{"num_hidden_layers": 12, "hidden_size": 320, "num_attention_heads": 5, "num_key_value_heads": 5, "head_dim": 64, "intermediate_size": 768, "vocab_size": 2048, "hidden_act": "swiglu", "norm": "rmsnorm", "norm_place": "pre", "norm_eps": 1e-05, "positions": "rope", "rope_theta": 500000.0, "rope_fraction": 1.0, "qk_norm": false, "attn_scale": 0.125, "bias": "none", "tie_word_embeddings": false, "parallel_block": false, "init": "normal", "init_std_qkv": 0.0262, "init_std_o": 0.0, "init_std_up": 0.0262, "init_std_down": 0.0, "optimizer": "adamw", "learning_rate": 0.000989, "lr_mult_qkv": 0.5, "beta1": 0.9, "beta2": 0.99, "lr_head": 0.00474, "max_grad_norm": 1.0, "warmup_steps": 217, "schedule": "cos", "final_lr_fraction": 0.0, "batch_tokens": 32768, "max_seq_len": 256, "doc_mask": true, "train_tokens": 275600000, "max_steps": 8411, "dataset": "wikipedia_en"}
Each number is 200 + 40 x the weight over the matrix's rms, rounded and kept within 0 to 999. Layers, rows and columns count from 0.

# layer 3 MLP gate, 768x320, rms 0.0398, rows 89-103, columns 160-319
186,207,161,97,196,187,184,180,201,238,193,205,232,251,195,285,206,147,188,139,196,227,172,176,197,157,143,161,196,159,237,180,230,188,236,242,161,141,202,184,300,221,251,186,175,246,239,211,185,175,221,219,204,124,194,205,173,190,172,46,210,194,218,137,224,291,221,188,214,194,180,224,230,221,209,208,276,151,157,185,172,278,186,247,221,121,206,132,239,243,199,203,263,192,205,178,182,173,102,229,137,178,279,225,163,231,141,287,244,204,125,209,221,282,164,169,164,233,162,310,153,253,246,236,245,215,217,166,205,125,199,276,197,207,240,225,158,236,214,150,247,161,228,256,202,200,204,203,199,197,221,157,167,158,242,189,235,181,244,133
245,239,154,158,192,145,195,267,222,236,177,223,192,180,229,184,196,168,213,177,182,194,248,211,199,155,151,219,239,174,197,192,231,189,252,205,225,156,176,213,96,180,247,188,134,203,246,201,198,144,176,119,221,184,188,246,237,274,229,188,166,275,243,183,110,183,243,218,192,223,174,246,192,195,179,176,250,225,160,212,179,206,162,157,212,152,179,195,213,174,227,256,247,191,137,161,311,185,175,226,264,184,206,115,235,136,169,181,245,174,152,204,179,214,211,223,232,206,209,203,241,296,256,201,262,231,236,259,215,218,259,223,239,182,200,157,251,160,228,149,194,188,180,157,172,178,202,195,236,282,227,173,221,155,215,169,210,216,210,166
201,192,165,203,159,192,220,235,204,211,168,294,165,192,211,242,190,227,192,159,145,125,209,259,210,131,190,208,248,237,155,181,264,175,193,140,180,239,179,292,186,142,162,128,178,150,143,165,201,228,222,189,203,191,260,156,158,175,163,215,238,223,190,175,244,98,128,135,108,200,198,171,197,165,169,136,216,196,176,223,233,213,158,213,249,135,244,166,199,264,186,231,163,177,260,248,273,193,123,185,289,202,270,148,194,139,269,211,139,199,250,213,152,159,238,177,281,176,185,167,154,198,228,153,194,169,229,164,175,109,224,208,181,234,250,196,179,216,143,127,209,208,228,82,200,229,175,235,244,177,236,146,184,149,202,244,197,304,214,200
229,213,193,222,215,247,176,305,147,159,213,251,191,201,179,192,169,201,247,176,174,191,161,196,247,193,147,212,177,184,182,227,175,295,151,221,115,176,190,230,173,265,232,194,186,117,168,237,202,163,247,243,185,270,216,234,179,197,230,197,189,180,185,257,165,208,213,180,288,215,269,175,246,263,200,216,199,260,196,127,223,183,245,190,191,176,218,206,168,209,234,159,230,142,247,194,227,113,223,205,222,158,252,162,209,179,214,188,143,147,251,177,153,155,192,203,165,246,221,183,227,231,191,226,240,190,258,164,184,164,236,220,154,197,159,207,135,219,195,170,116,121,215,140,235,188,163,253,187,192,283,200,208,257,148,278,159,226,276,126
184,199,217,211,181,210,234,255,169,214,162,179,205,204,145,244,158,249,239,147,213,204,179,212,236,202,180,233,176,196,180,163,181,246,299,192,228,197,175,255,142,151,222,156,148,196,144,170,208,249,194,87,243,183,204,134,218,179,104,172,147,170,150,153,190,187,189,234,131,225,307,90,150,188,191,164,240,274,170,145,174,172,214,214,158,210,153,229,283,163,240,248,157,236,248,169,122,175,190,216,179,170,181,254,210,269,154,227,130,196,193,199,163,205,233,143,224,246,193,195,197,164,142,262,205,200,253,221,241,209,206,180,238,152,141,203,273,229,239,127,219,156,208,241,188,210,199,175,152,217,183,234,208,171,238,163,211,129,85,219
186,196,208,184,169,176,185,228,212,229,139,234,235,192,82,170,166,155,208,186,153,146,178,235,245,169,191,187,150,206,281,214,204,221,184,310,208,148,174,139,176,233,120,175,135,205,213,174,296,258,191,233,127,175,165,137,215,176,183,218,200,262,266,237,252,206,154,220,152,326,180,249,171,175,148,176,213,233,214,170,227,199,225,167,207,255,123,119,245,179,214,196,196,244,181,229,203,185,204,178,214,200,200,178,273,195,197,208,246,110,175,198,181,230,190,230,151,231,186,171,243,209,154,222,197,133,201,147,183,158,168,282,182,199,189,174,136,191,195,135,242,148,192,186,201,213,247,160,256,271,224,231,175,164,280,288,257,259,225,178
226,208,222,140,157,154,157,243,211,201,202,166,173,184,229,146,190,177,242,132,222,225,213,226,216,182,200,188,217,104,192,161,252,156,203,154,180,186,203,187,224,232,200,260,184,170,155,244,184,214,151,233,198,135,234,211,214,223,254,151,198,207,133,82,167,237,204,166,217,177,176,225,218,227,242,228,238,107,256,220,225,205,166,231,204,213,248,173,145,133,172,278,192,226,215,143,203,202,189,239,191,248,188,196,207,191,180,223,160,203,239,205,150,169,165,130,238,237,250,195,212,207,192,210,201,170,162,194,219,202,179,273,211,222,237,192,163,167,152,237,246,171,194,191,187,196,204,192,166,226,167,133,190,248,232,209,133,181,190,213
221,142,328,141,237,157,116,187,185,138,195,227,154,187,170,207,255,177,210,201,222,235,155,247,270,198,124,167,259,165,213,232,196,224,204,189,151,194,188,209,234,216,238,161,209,187,163,139,223,241,263,274,178,229,184,266,184,186,250,156,187,234,174,188,265,192,191,177,133,173,103,121,244,168,173,167,232,215,150,132,241,175,191,175,161,143,226,248,169,188,194,165,239,277,208,221,168,175,278,155,239,144,239,194,197,192,180,154,163,301,215,195,195,225,265,236,223,223,244,121,186,225,129,275,170,205,160,181,140,189,206,160,234,203,137,229,175,162,185,215,198,228,155,237,148,238,188,219,158,208,237,220,212,160,227,154,276,224,189,202
272,215,143,186,229,259,177,210,211,189,188,251,176,177,232,208,198,186,190,232,160,205,175,215,161,150,194,149,185,174,237,190,184,193,253,86,168,212,220,213,126,233,231,242,135,204,191,251,220,237,185,166,206,266,265,210,248,277,204,222,239,213,238,158,247,156,249,164,245,193,193,175,257,174,159,163,210,260,203,234,233,199,238,186,201,182,111,223,168,65,271,216,237,149,225,179,201,285,200,144,197,113,203,205,153,147,282,205,192,185,230,192,174,180,260,187,151,208,219,197,211,190,181,207,157,192,159,211,169,193,246,156,154,247,158,154,242,198,200,176,191,149,173,209,164,217,239,222,230,238,206,195,192,208,220,297,202,216,205,187
191,148,215,175,153,131,208,250,217,180,211,271,190,167,203,242,203,193,187,207,204,128,232,195,238,184,180,236,158,195,102,135,208,177,298,194,243,151,192,178,261,155,195,181,194,223,251,164,150,232,269,245,218,173,231,256,195,126,155,167,258,174,182,222,252,166,183,167,216,159,148,223,287,181,231,135,270,200,218,180,279,237,179,239,159,255,206,200,264,243,202,214,235,146,247,173,233,212,212,272,238,204,310,127,222,178,193,198,201,248,246,214,166,223,121,258,279,204,254,221,235,236,278,215,203,195,168,297,244,249,192,161,194,172,133,137,207,186,154,173,197,160,202,237,130,187,284,123,207,180,273,190,247,147,175,160,203,143,144,248
216,153,116,138,219,196,159,149,174,234,212,242,224,168,224,190,192,159,222,164,204,152,232,203,166,263,189,211,220,236,262,182,262,263,246,224,251,189,251,168,145,231,220,207,225,216,257,188,186,244,299,236,192,173,314,259,262,179,235,256,234,221,224,153,140,245,188,188,227,194,262,248,248,231,154,152,243,196,216,177,176,276,223,185,216,222,210,128,166,233,172,213,238,245,182,205,248,210,260,211,169,194,239,130,241,200,181,202,188,184,185,244,200,158,196,255,160,119,151,193,258,159,179,206,177,169,215,226,160,139,305,266,209,149,173,208,149,221,223,129,207,222,181,211,120,215,251,165,248,214,229,249,170,188,228,176,176,129,201,177
138,199,264,141,209,154,204,200,148,213,203,189,142,169,159,202,224,190,200,194,230,225,208,224,160,217,228,122,162,186,211,284,215,196,290,198,160,215,172,212,307,274,228,183,201,219,273,248,158,197,274,232,178,227,217,155,138,261,235,196,172,271,196,201,192,167,155,256,189,281,164,175,283,266,272,230,167,163,218,194,239,218,209,245,133,223,269,199,158,235,176,160,234,152,234,264,150,223,161,150,236,191,231,222,274,252,172,184,196,183,174,157,242,157,253,118,227,177,220,219,198,261,222,253,176,136,165,230,272,226,200,228,184,231,175,273,203,163,168,261,174,239,178,216,243,218,148,176,185,246,133,193,129,170,217,200,192,196,207,211
194,185,179,220,212,215,182,189,192,249,212,244,220,227,215,236,220,166,238,197,164,263,215,229,209,166,182,245,147,231,212,265,195,228,242,275,200,160,185,124,207,170,240,242,260,183,209,186,190,195,219,168,257,219,272,196,150,177,164,169,216,248,224,181,209,209,191,156,278,186,214,247,221,109,284,142,204,205,171,220,187,209,240,165,209,231,153,178,158,231,141,155,267,247,278,223,234,206,210,190,176,204,263,100,249,243,219,189,135,163,176,220,214,260,248,222,232,170,173,187,155,265,239,287,229,173,192,200,211,210,192,211,215,207,213,234,277,188,177,196,197,112,166,256,214,246,181,260,270,222,316,197,121,203,166,158,119,163,210,191
142,210,260,190,181,183,250,185,167,139,253,248,230,131,221,92,191,216,235,190,179,230,187,216,244,224,215,185,193,234,141,293,141,232,183,238,244,202,246,276,163,180,161,225,211,142,229,158,187,174,236,184,216,192,177,201,217,160,138,286,185,133,118,230,237,188,242,202,222,249,232,207,162,255,273,246,234,227,224,235,234,224,163,176,110,183,158,177,210,251,181,162,154,148,174,243,193,183,264,256,183,142,233,179,97,180,217,155,198,202,158,236,265,218,255,239,215,219,190,114,206,126,216,228,203,190,243,209,173,89,191,237,182,170,153,244,165,185,193,245,180,227,220,102,152,168,175,183,156,197,187,208,237,148,234,173,122,239,145,140
129,203,183,159,214,200,126,249,225,152,126,192,245,205,144,186,195,172,202,239,129,243,223,198,166,149,179,218,281,189,211,251,206,200,247,295,227,161,250,175,265,232,197,225,229,178,233,226,216,181,160,211,230,106,308,190,178,169,171,203,184,134,210,191,168,163,216,267,223,194,262,203,157,203,217,209,202,204,240,150,271,237,261,221,186,111,194,132,198,121,209,156,279,181,173,192,280,180,228,221,146,209,216,164,89,257,209,202,198,143,238,166,116,195,162,184,258,256,187,215,222,223,200,150,219,190,210,132,218,161,224,215,244,183,216,226,180,154,210,206,188,173,255,221,168,174,232,327,250,181,225,151,159,277,189,230,180,173,219,159
# layer 3 MLP up, 768x320, rms 0.0379, rows 89-103, columns 160-319
239,204,150,174,165,193,168,144,147,276,187,128,299,226,188,179,209,167,156,205,247,191,212,218,214,277,251,234,211,185,267,202,207,208,147,151,174,202,238,236,206,229,148,124,151,224,183,202,244,136,202,213,183,236,166,147,177,190,164,188,153,194,221,185,240,222,147,136,235,62,187,180,295,236,172,159,152,164,186,200,157,288,216,128,206,171,149,174,227,214,130,257,216,270,236,119,208,215,144,201,227,232,233,231,149,243,238,208,207,154,245,275,257,162,192,166,171,201,196,198,194,115,172,207,177,234,239,182,204,172,190,213,110,146,175,150,220,225,180,205,236,209,189,136,231,126,265,229,176,221,201,163,231,155,195,257,245,255,256,192
189,246,257,192,178,243,129,266,177,217,184,185,168,168,195,218,208,226,202,185,195,198,110,148,263,108,177,144,129,216,197,203,194,203,211,219,210,265,236,209,208,174,295,196,197,259,168,213,167,212,247,226,203,245,194,213,224,222,251,169,281,147,172,201,223,196,239,250,236,184,206,232,194,147,204,214,236,266,240,195,152,183,200,261,162,102,157,187,110,238,126,236,174,196,216,215,254,172,215,150,259,300,182,189,237,217,247,239,208,209,209,216,214,180,227,202,193,208,228,177,188,196,126,173,232,188,224,201,154,202,284,188,160,258,218,202,203,245,247,170,197,203,231,170,252,240,175,228,216,179,197,233,115,158,162,89,243,244,189,206
158,240,223,122,198,183,150,217,262,146,189,257,200,187,138,207,253,191,272,186,288,228,284,237,236,193,259,185,148,131,217,162,206,247,185,236,169,105,223,135,164,200,216,170,235,163,140,240,212,188,275,226,194,235,171,137,164,215,164,183,150,198,241,186,213,162,177,197,199,172,168,159,176,185,258,136,201,129,171,174,256,144,168,195,174,195,213,167,241,130,241,219,141,146,249,258,245,238,193,191,210,137,241,233,207,217,250,190,238,161,261,272,201,247,243,150,242,245,177,267,252,209,254,120,242,226,154,191,183,175,207,189,175,168,189,200,200,187,149,224,334,179,165,198,152,230,229,233,229,214,182,165,260,267,211,247,188,221,177,212
204,120,128,244,176,280,242,202,276,144,144,227,224,143,208,233,156,185,197,197,213,218,192,243,240,225,299,191,246,235,201,158,144,183,196,158,318,185,147,268,223,153,218,205,144,235,211,225,193,230,174,165,169,243,141,177,315,258,169,248,169,224,190,234,251,239,235,221,122,294,233,176,221,182,177,214,289,120,255,195,222,222,202,187,165,228,127,184,255,249,224,201,160,182,148,225,237,183,126,200,226,115,185,187,214,136,186,236,184,257,208,189,106,130,204,227,273,215,268,180,214,212,213,154,177,233,192,165,182,193,269,228,181,230,182,142,233,181,140,162,233,187,199,173,155,286,185,239,153,223,191,223,232,175,191,269,200,201,237,212
109,147,176,150,171,253,171,182,254,226,101,144,212,117,191,175,230,162,200,195,166,224,222,202,182,278,253,248,142,204,179,191,237,210,171,215,188,202,221,255,209,185,249,138,228,152,253,205,201,277,219,150,269,235,238,245,252,123,132,174,153,204,200,194,241,197,160,263,263,163,202,265,188,157,167,196,183,229,189,184,272,203,236,214,274,150,190,238,221,200,214,175,214,233,205,182,220,154,204,189,186,214,224,186,152,237,159,177,209,194,174,173,258,314,194,280,227,213,165,262,215,164,211,150,212,148,176,149,240,234,154,237,244,208,307,259,227,202,232,116,125,118,213,130,126,215,220,233,246,247,206,240,107,143,192,151,203,234,127,202
143,238,194,200,214,206,232,186,202,207,131,219,269,217,218,149,253,203,195,186,237,217,336,245,159,240,248,290,162,219,216,141,239,229,153,179,236,188,178,207,150,136,243,246,215,143,251,196,188,225,240,171,194,169,243,142,248,161,126,252,219,153,248,227,256,277,145,196,82,241,230,297,266,143,227,209,196,201,206,104,101,288,229,172,238,204,161,224,286,191,184,222,176,220,134,200,201,207,247,203,170,147,248,207,169,142,137,214,153,247,243,179,184,175,240,215,166,148,147,181,242,153,202,268,253,172,194,226,207,243,171,241,151,177,250,268,239,223,199,239,180,141,173,224,203,201,141,280,228,181,181,251,138,149,229,248,206,178,211,190
237,157,202,204,257,176,141,140,197,186,156,232,212,218,148,229,222,199,171,198,239,139,178,229,270,156,211,84,176,162,176,218,254,151,222,222,232,237,271,182,243,213,254,247,173,203,195,204,113,190,235,155,146,182,220,229,117,263,228,205,222,215,180,176,242,183,211,181,234,266,199,188,206,177,215,199,231,205,201,201,207,212,188,222,197,197,239,145,196,171,160,135,227,198,275,180,242,182,187,237,249,230,234,198,137,197,189,177,195,193,201,187,179,192,156,160,184,214,228,110,219,223,210,212,179,148,146,198,183,256,251,234,236,234,217,148,180,208,199,192,174,204,205,187,223,184,181,223,174,179,253,232,241,199,144,189,201,220,270,191
264,217,186,186,181,139,289,258,232,249,226,225,187,194,188,271,134,188,211,186,201,115,182,251,146,187,203,245,142,169,175,221,152,250,249,209,254,202,199,220,211,246,162,227,153,182,258,186,261,189,128,219,191,133,200,201,216,151,212,183,158,118,154,156,222,149,232,135,174,234,146,211,193,217,189,240,214,301,196,199,160,250,169,282,185,126,215,232,322,299,236,176,158,205,202,127,221,182,144,249,174,185,220,179,211,212,175,214,175,180,149,166,152,169,211,188,178,193,244,219,98,128,197,191,234,252,250,155,193,191,238,226,254,267,221,249,209,306,242,154,210,195,252,257,169,291,185,233,228,152,194,250,172,230,118,167,217,200,152,208
211,188,165,197,240,191,226,199,206,217,140,256,140,216,196,177,211,100,246,230,133,167,167,301,171,212,176,195,179,242,192,201,182,233,184,235,161,181,295,131,194,194,252,190,291,101,264,182,187,187,199,136,183,269,217,158,191,217,204,182,196,162,180,210,230,172,201,217,264,128,173,207,252,191,208,147,197,254,232,182,201,214,223,234,211,206,235,120,178,138,228,217,154,196,250,213,239,250,227,197,182,218,198,233,229,202,229,203,248,253,176,260,247,158,173,187,118,159,146,199,238,232,151,207,159,244,216,240,196,208,233,179,150,182,174,62,243,191,166,213,173,209,177,207,167,152,151,151,265,270,194,148,176,194,228,191,197,216,302,163
257,196,187,159,162,177,203,171,172,240,190,196,235,247,221,152,213,214,205,238,189,172,141,189,169,217,222,245,252,185,205,240,140,207,240,141,128,232,249,219,163,229,198,198,189,201,188,210,184,226,152,199,246,180,180,207,191,220,189,177,190,117,176,205,237,168,249,213,204,180,234,250,145,220,285,209,197,240,172,159,210,227,192,218,179,171,223,237,193,175,199,235,210,227,219,182,177,207,157,196,223,240,195,166,155,183,186,166,172,200,243,193,208,209,209,267,117,176,182,256,172,228,197,222,256,168,290,185,177,166,179,210,178,179,239,185,232,116,80,164,168,180,176,152,174,194,225,191,161,175,141,274,218,294,270,187,154,179,263,196
138,166,186,201,257,207,183,123,178,238,185,204,139,187,146,181,209,197,181,131,203,298,195,229,220,178,197,229,205,242,221,207,198,195,220,227,268,142,172,227,203,162,162,204,175,195,166,201,128,214,231,170,209,235,246,210,236,243,243,272,196,121,209,216,177,298,216,226,231,275,195,211,240,195,238,161,185,118,183,180,238,204,185,192,242,274,190,221,265,156,218,191,185,134,176,205,120,267,155,212,238,193,207,188,285,196,235,220,180,186,229,205,226,186,231,165,185,213,163,306,202,196,227,153,192,155,192,244,206,247,201,215,236,288,147,183,174,165,189,201,213,165,150,206,305,214,280,282,193,145,206,161,254,201,214,175,164,232,277,202
165,231,153,234,170,215,161,186,146,197,168,223,208,241,284,164,168,239,227,226,109,236,229,200,165,238,187,202,258,238,198,185,199,204,211,197,119,169,157,253,132,184,201,218,252,194,216,193,191,219,177,174,209,218,256,174,122,191,142,188,237,190,209,152,175,134,234,127,266,204,204,182,239,185,200,150,145,189,195,264,135,227,195,257,243,147,195,265,136,190,209,183,205,158,173,171,182,200,165,232,224,155,224,122,239,188,107,238,219,161,237,195,145,252,172,284,192,105,168,208,121,253,242,215,282,188,257,163,207,213,230,171,178,199,237,108,159,188,223,257,134,214,217,180,197,168,198,198,236,149,252,164,149,229,157,209,275,193,178,201
159,180,169,182,181,233,256,110,190,206,258,134,185,201,226,244,203,147,245,239,238,176,214,152,212,177,208,122,232,196,227,220,229,216,193,204,167,219,187,197,232,164,276,219,147,273,96,186,197,203,217,242,177,212,191,188,249,193,218,200,266,171,155,199,208,208,179,208,169,180,187,215,236,156,224,205,224,233,211,106,217,179,199,196,218,162,190,123,199,259,177,162,213,227,229,234,182,132,160,245,194,212,141,244,136,203,173,196,216,222,234,266,168,173,180,215,220,198,217,193,280,228,211,173,179,291,247,130,224,235,224,158,167,192,96,194,247,183,169,197,282,144,174,219,165,190,179,206,193,216,203,205,196,247,158,205,179,259,124,222
207,221,198,212,194,193,194,205,223,139,180,234,170,256,217,220,217,185,219,174,236,141,247,162,231,180,255,230,234,283,216,189,172,203,182,139,190,201,218,228,213,259,219,169,229,212,222,213,242,183,265,293,226,236,232,147,226,169,211,142,132,168,197,196,226,186,204,199,188,254,251,217,226,193,134,202,237,189,213,281,247,187,169,195,133,224,233,260,236,121,201,122,187,221,131,245,156,222,193,211,202,152,214,175,169,212,101,203,259,260,197,181,212,177,223,248,224,236,231,236,143,254,210,191,195,200,240,221,178,253,207,219,200,144,231,201,205,256,324,223,156,210,120,216,189,220,151,207,208,176,226,208,162,172,141,242,195,204,218,187
176,264,198,291,217,139,187,206,144,173,237,65,209,211,168,188,166,190,237,215,226,119,196,151,240,192,235,154,279,230,182,237,261,227,212,225,149,142,94,213,206,209,232,187,189,213,178,237,292,187,202,216,256,227,232,160,183,223,88,171,285,223,173,201,165,149,157,174,267,210,201,199,215,143,184,141,226,168,146,244,248,207,165,142,237,174,231,204,226,217,246,160,230,218,262,242,178,225,150,188,205,164,145,221,235,205,206,169,229,225,124,189,185,187,214,210,209,215,159,202,186,201,201,217,187,214,142,250,237,235,169,144,218,236,227,297,216,149,184,225,310,119,195,190,127,238,232,195,248,197,208,254,203,240,252,181,192,162,284,149
# layer 3 MLP down (transposed), 768x320, rms 0.0355, rows 89-102, columns 160-319
208,124,183,196,179,183,226,160,255,158,186,159,146,244,241,267,160,270,181,172,184,191,166,168,221,279,158,176,258,235,205,209,183,246,146,201,286,187,194,166,279,173,181,221,129,171,143,126,189,171,224,281,135,198,185,212,285,157,180,185,191,204,148,208,294,210,203,186,156,222,212,204,260,170,123,231,152,188,230,224,181,228,228,190,204,160,197,252,188,240,209,254,210,279,207,231,218,173,117,133,230,211,154,216,129,249,152,247,186,202,282,113,253,194,218,194,269,196,166,223,238,208,225,177,152,200,212,146,206,219,252,156,239,179,161,215,220,248,217,240,239,219,173,232,161,195,225,176,174,180,251,202,188,254,243,192,218,197,175,203
195,136,227,290,167,258,164,202,245,201,144,184,134,159,216,274,265,178,251,182,170,222,288,136,191,151,241,145,202,237,204,252,160,225,186,194,211,221,195,204,270,240,148,250,223,159,226,207,237,199,291,203,204,211,149,143,240,207,220,199,152,226,141,185,224,241,171,213,204,178,224,155,286,184,160,254,208,213,144,133,271,219,186,234,220,189,225,212,254,264,169,162,138,164,211,242,173,217,223,172,137,166,229,183,159,172,234,316,208,233,163,173,192,196,196,254,207,234,190,170,147,251,138,168,160,226,183,200,318,217,171,181,201,239,213,191,159,168,156,197,161,186,280,198,192,179,180,175,182,189,235,229,189,191,218,218,206,202,183,345
211,161,238,158,153,279,140,103,186,181,187,137,177,265,136,199,215,228,249,174,156,231,259,114,184,252,243,185,190,226,231,174,326,192,212,208,210,223,161,208,229,172,129,166,226,208,167,232,188,195,213,155,181,187,182,127,224,167,230,228,232,226,238,231,211,173,143,196,151,159,183,201,189,148,192,265,142,217,212,98,209,139,184,216,190,224,172,144,269,162,231,221,217,187,196,264,262,208,228,180,125,238,182,249,228,242,287,199,225,140,146,227,200,125,251,180,263,248,243,270,172,124,197,195,236,214,216,205,262,232,204,219,215,232,225,191,115,203,144,168,197,243,183,192,189,214,218,244,186,84,220,204,159,226,132,241,165,181,265,305
213,163,217,185,194,239,224,181,288,184,182,174,251,185,195,251,238,220,134,195,168,160,182,125,235,123,217,186,230,215,133,195,229,201,128,181,266,235,194,185,217,162,153,167,251,196,154,125,102,228,228,210,217,194,156,154,148,164,206,211,250,181,220,118,186,168,159,249,185,161,216,176,339,135,150,204,178,134,238,201,184,200,241,158,261,191,214,170,174,227,176,184,230,225,152,193,312,168,177,233,251,192,117,196,157,213,180,199,144,193,173,216,260,224,194,197,242,154,271,178,257,252,243,144,179,205,166,171,238,176,206,280,222,185,149,136,91,181,191,201,178,208,268,242,187,281,184,195,147,296,217,195,193,189,249,191,216,265,220,246
220,186,172,271,207,136,183,212,138,178,269,186,170,176,214,180,203,140,209,208,278,203,194,185,169,313,164,171,176,155,216,186,208,141,232,202,219,204,192,186,196,152,147,244,192,256,199,193,139,154,231,223,204,187,201,177,185,244,195,143,202,185,272,223,142,221,216,163,184,255,180,114,276,204,187,157,194,202,214,258,171,164,227,156,153,167,180,212,301,104,211,178,166,204,256,182,274,207,194,188,171,192,166,277,165,181,211,168,234,184,137,195,249,285,150,264,233,225,200,164,258,179,183,224,163,187,227,173,166,251,234,129,170,213,190,220,224,211,250,226,153,179,131,175,132,188,194,203,209,136,176,205,211,154,245,141,118,223,214,198
160,288,218,205,206,207,198,202,249,159,254,213,177,167,189,190,223,236,209,157,202,206,222,129,163,96,211,206,191,269,146,182,189,215,176,227,196,228,209,290,175,242,222,167,160,233,242,220,235,265,267,209,252,257,215,239,189,179,157,212,147,139,192,219,225,238,222,191,256,221,188,198,265,216,213,215,211,160,231,135,205,176,205,156,209,181,215,216,230,175,296,185,193,166,191,185,86,132,199,169,220,225,172,201,198,154,194,202,208,300,142,185,270,173,266,175,192,133,276,190,301,197,274,253,266,181,129,290,115,260,189,241,163,173,159,269,254,220,256,139,215,187,146,229,217,161,237,215,121,273,193,184,204,191,226,169,197,179,172,107
228,134,254,220,160,181,222,199,239,164,199,177,175,239,192,218,195,146,208,122,240,180,247,153,239,153,250,193,201,169,112,196,129,155,225,159,184,186,180,196,209,166,206,242,170,200,167,314,177,215,211,266,264,164,235,236,204,106,166,248,185,201,195,224,195,267,166,150,216,247,203,238,185,221,193,248,236,183,162,232,200,147,207,235,189,171,229,246,247,203,206,236,202,216,123,184,221,153,180,193,206,188,198,254,174,251,204,260,224,218,227,239,218,270,200,243,166,138,253,223,177,153,191,121,175,187,234,222,106,74,160,235,212,228,193,197,187,195,225,214,171,195,158,178,139,223,211,224,159,184,199,171,213,212,274,226,155,180,215,207
235,216,225,184,196,203,262,134,233,222,187,239,177,168,159,180,290,255,142,279,246,157,167,258,207,203,221,169,182,158,132,252,200,207,209,227,244,182,189,162,159,98,152,201,187,307,237,198,237,212,199,155,207,152,162,130,182,197,251,297,246,195,195,197,251,150,224,247,192,241,87,203,252,227,192,211,183,136,227,235,260,232,262,178,209,212,198,270,200,222,222,160,219,131,191,180,263,163,144,199,140,205,250,138,168,233,181,123,174,181,247,207,243,166,186,164,205,218,187,306,133,180,244,187,266,186,254,178,255,234,137,180,207,259,180,90,225,186,171,214,231,153,227,170,168,176,159,214,310,288,282,205,127,226,163,184,137,123,238,221
183,175,168,157,217,232,212,202,208,221,179,249,206,130,106,196,227,241,214,203,183,246,214,199,156,194,254,135,240,147,301,117,254,136,201,116,214,152,168,176,194,234,235,209,228,176,208,212,63,196,157,241,194,197,251,133,244,321,173,246,197,222,214,188,220,196,170,233,186,164,223,248,166,196,169,225,203,233,190,256,208,179,214,263,165,133,188,191,148,247,278,208,181,193,189,256,182,199,182,226,135,256,156,159,255,216,228,190,263,221,213,291,211,240,203,127,237,226,143,189,150,202,117,179,215,188,165,212,194,174,235,215,207,188,201,130,225,216,240,187,182,184,184,199,218,218,111,176,254,130,186,138,171,253,171,164,243,228,163,302
230,254,196,163,243,168,113,240,166,189,171,218,227,156,236,174,181,187,190,208,193,177,172,156,183,240,111,188,234,184,230,250,219,266,197,130,182,191,221,196,150,97,141,222,202,166,211,167,194,168,114,203,200,167,242,144,237,229,283,236,212,143,159,185,183,164,206,250,232,195,257,223,212,236,229,109,177,200,200,200,190,236,244,164,186,214,223,192,308,139,162,174,256,171,134,241,257,120,225,206,140,189,216,176,187,185,200,195,175,217,247,266,221,236,225,253,165,179,152,269,119,276,176,167,197,171,245,219,153,223,195,219,163,183,171,242,188,210,191,253,219,237,224,180,189,139,235,248,182,203,167,210,235,163,214,188,163,177,223,114
250,204,180,205,207,176,277,196,170,244,162,212,199,195,228,200,91,133,176,191,185,155,165,166,210,251,256,221,205,265,184,165,150,118,263,158,284,207,192,206,202,208,175,185,318,195,160,128,180,147,166,182,185,203,237,210,152,222,258,212,214,132,262,227,175,191,155,133,218,162,193,182,210,247,190,184,243,187,194,140,247,210,170,183,277,174,203,283,177,249,219,198,168,210,215,147,197,198,194,278,263,196,115,187,216,243,228,215,220,205,210,221,261,134,231,226,157,202,172,214,192,216,194,208,180,265,172,196,226,218,213,162,219,221,176,276,215,233,218,171,209,199,179,237,224,176,198,265,250,210,255,108,182,193,226,182,209,279,233,191
169,235,277,164,166,167,153,176,187,158,226,132,210,197,272,237,178,163,173,216,233,134,293,249,189,160,161,204,262,168,140,170,236,222,90,261,155,275,209,215,191,177,151,193,254,175,164,150,208,140,148,192,171,134,257,188,209,215,234,150,233,159,228,162,170,184,123,226,139,212,246,217,168,191,191,224,233,173,233,244,210,179,200,200,250,180,198,233,112,195,243,213,213,197,196,187,204,234,179,259,244,171,176,138,198,193,161,166,260,195,191,278,111,246,153,110,156,193,211,176,204,230,203,149,177,239,229,149,196,252,209,242,186,221,135,201,173,197,194,153,131,195,189,180,122,154,222,194,180,180,97,175,155,190,196,163,190,189,152,194
203,182,161,173,137,108,249,170,209,191,213,268,248,170,214,200,254,224,219,149,233,119,131,172,190,193,231,133,242,179,248,202,153,200,182,252,204,261,225,175,139,223,217,274,209,192,185,241,126,142,122,200,182,236,195,171,173,132,187,143,193,206,191,205,206,231,194,166,179,195,216,254,177,192,145,209,223,239,247,216,228,218,273,230,173,235,159,190,259,197,227,147,216,207,265,224,187,189,207,194,179,197,313,187,176,194,134,133,240,187,198,233,222,175,167,203,245,231,108,193,170,244,161,184,212,183,237,196,49,217,208,193,190,221,160,211,245,215,207,187,259,199,156,197,123,263,170,191,186,172,239,196,263,210,200,207,154,221,207,129
231,215,234,163,272,189,187,177,182,206,141,263,177,215,192,166,196,228,176,223,260,143,236,221,251,230,223,142,164,209,181,121,212,255,228,210,184,216,187,221,184,153,256,234,208,207,214,211,189,219,195,203,234,209,183,225,206,141,198,206,182,159,199,277,250,205,144,214,221,223,207,218,138,170,216,147,196,161,218,206,192,137,230,221,301,242,207,190,257,121,184,215,212,229,141,168,223,168,118,191,221,194,237,123,175,239,138,224,189,267,187,200,153,151,184,185,168,247,228,192,221,188,202,253,117,205,237,153,208,166,184,205,208,210,173,209,215,152,196,174,213,206,185,194,241,219,118,219,220,173,265,181,313,171,232,261,144,187,186,133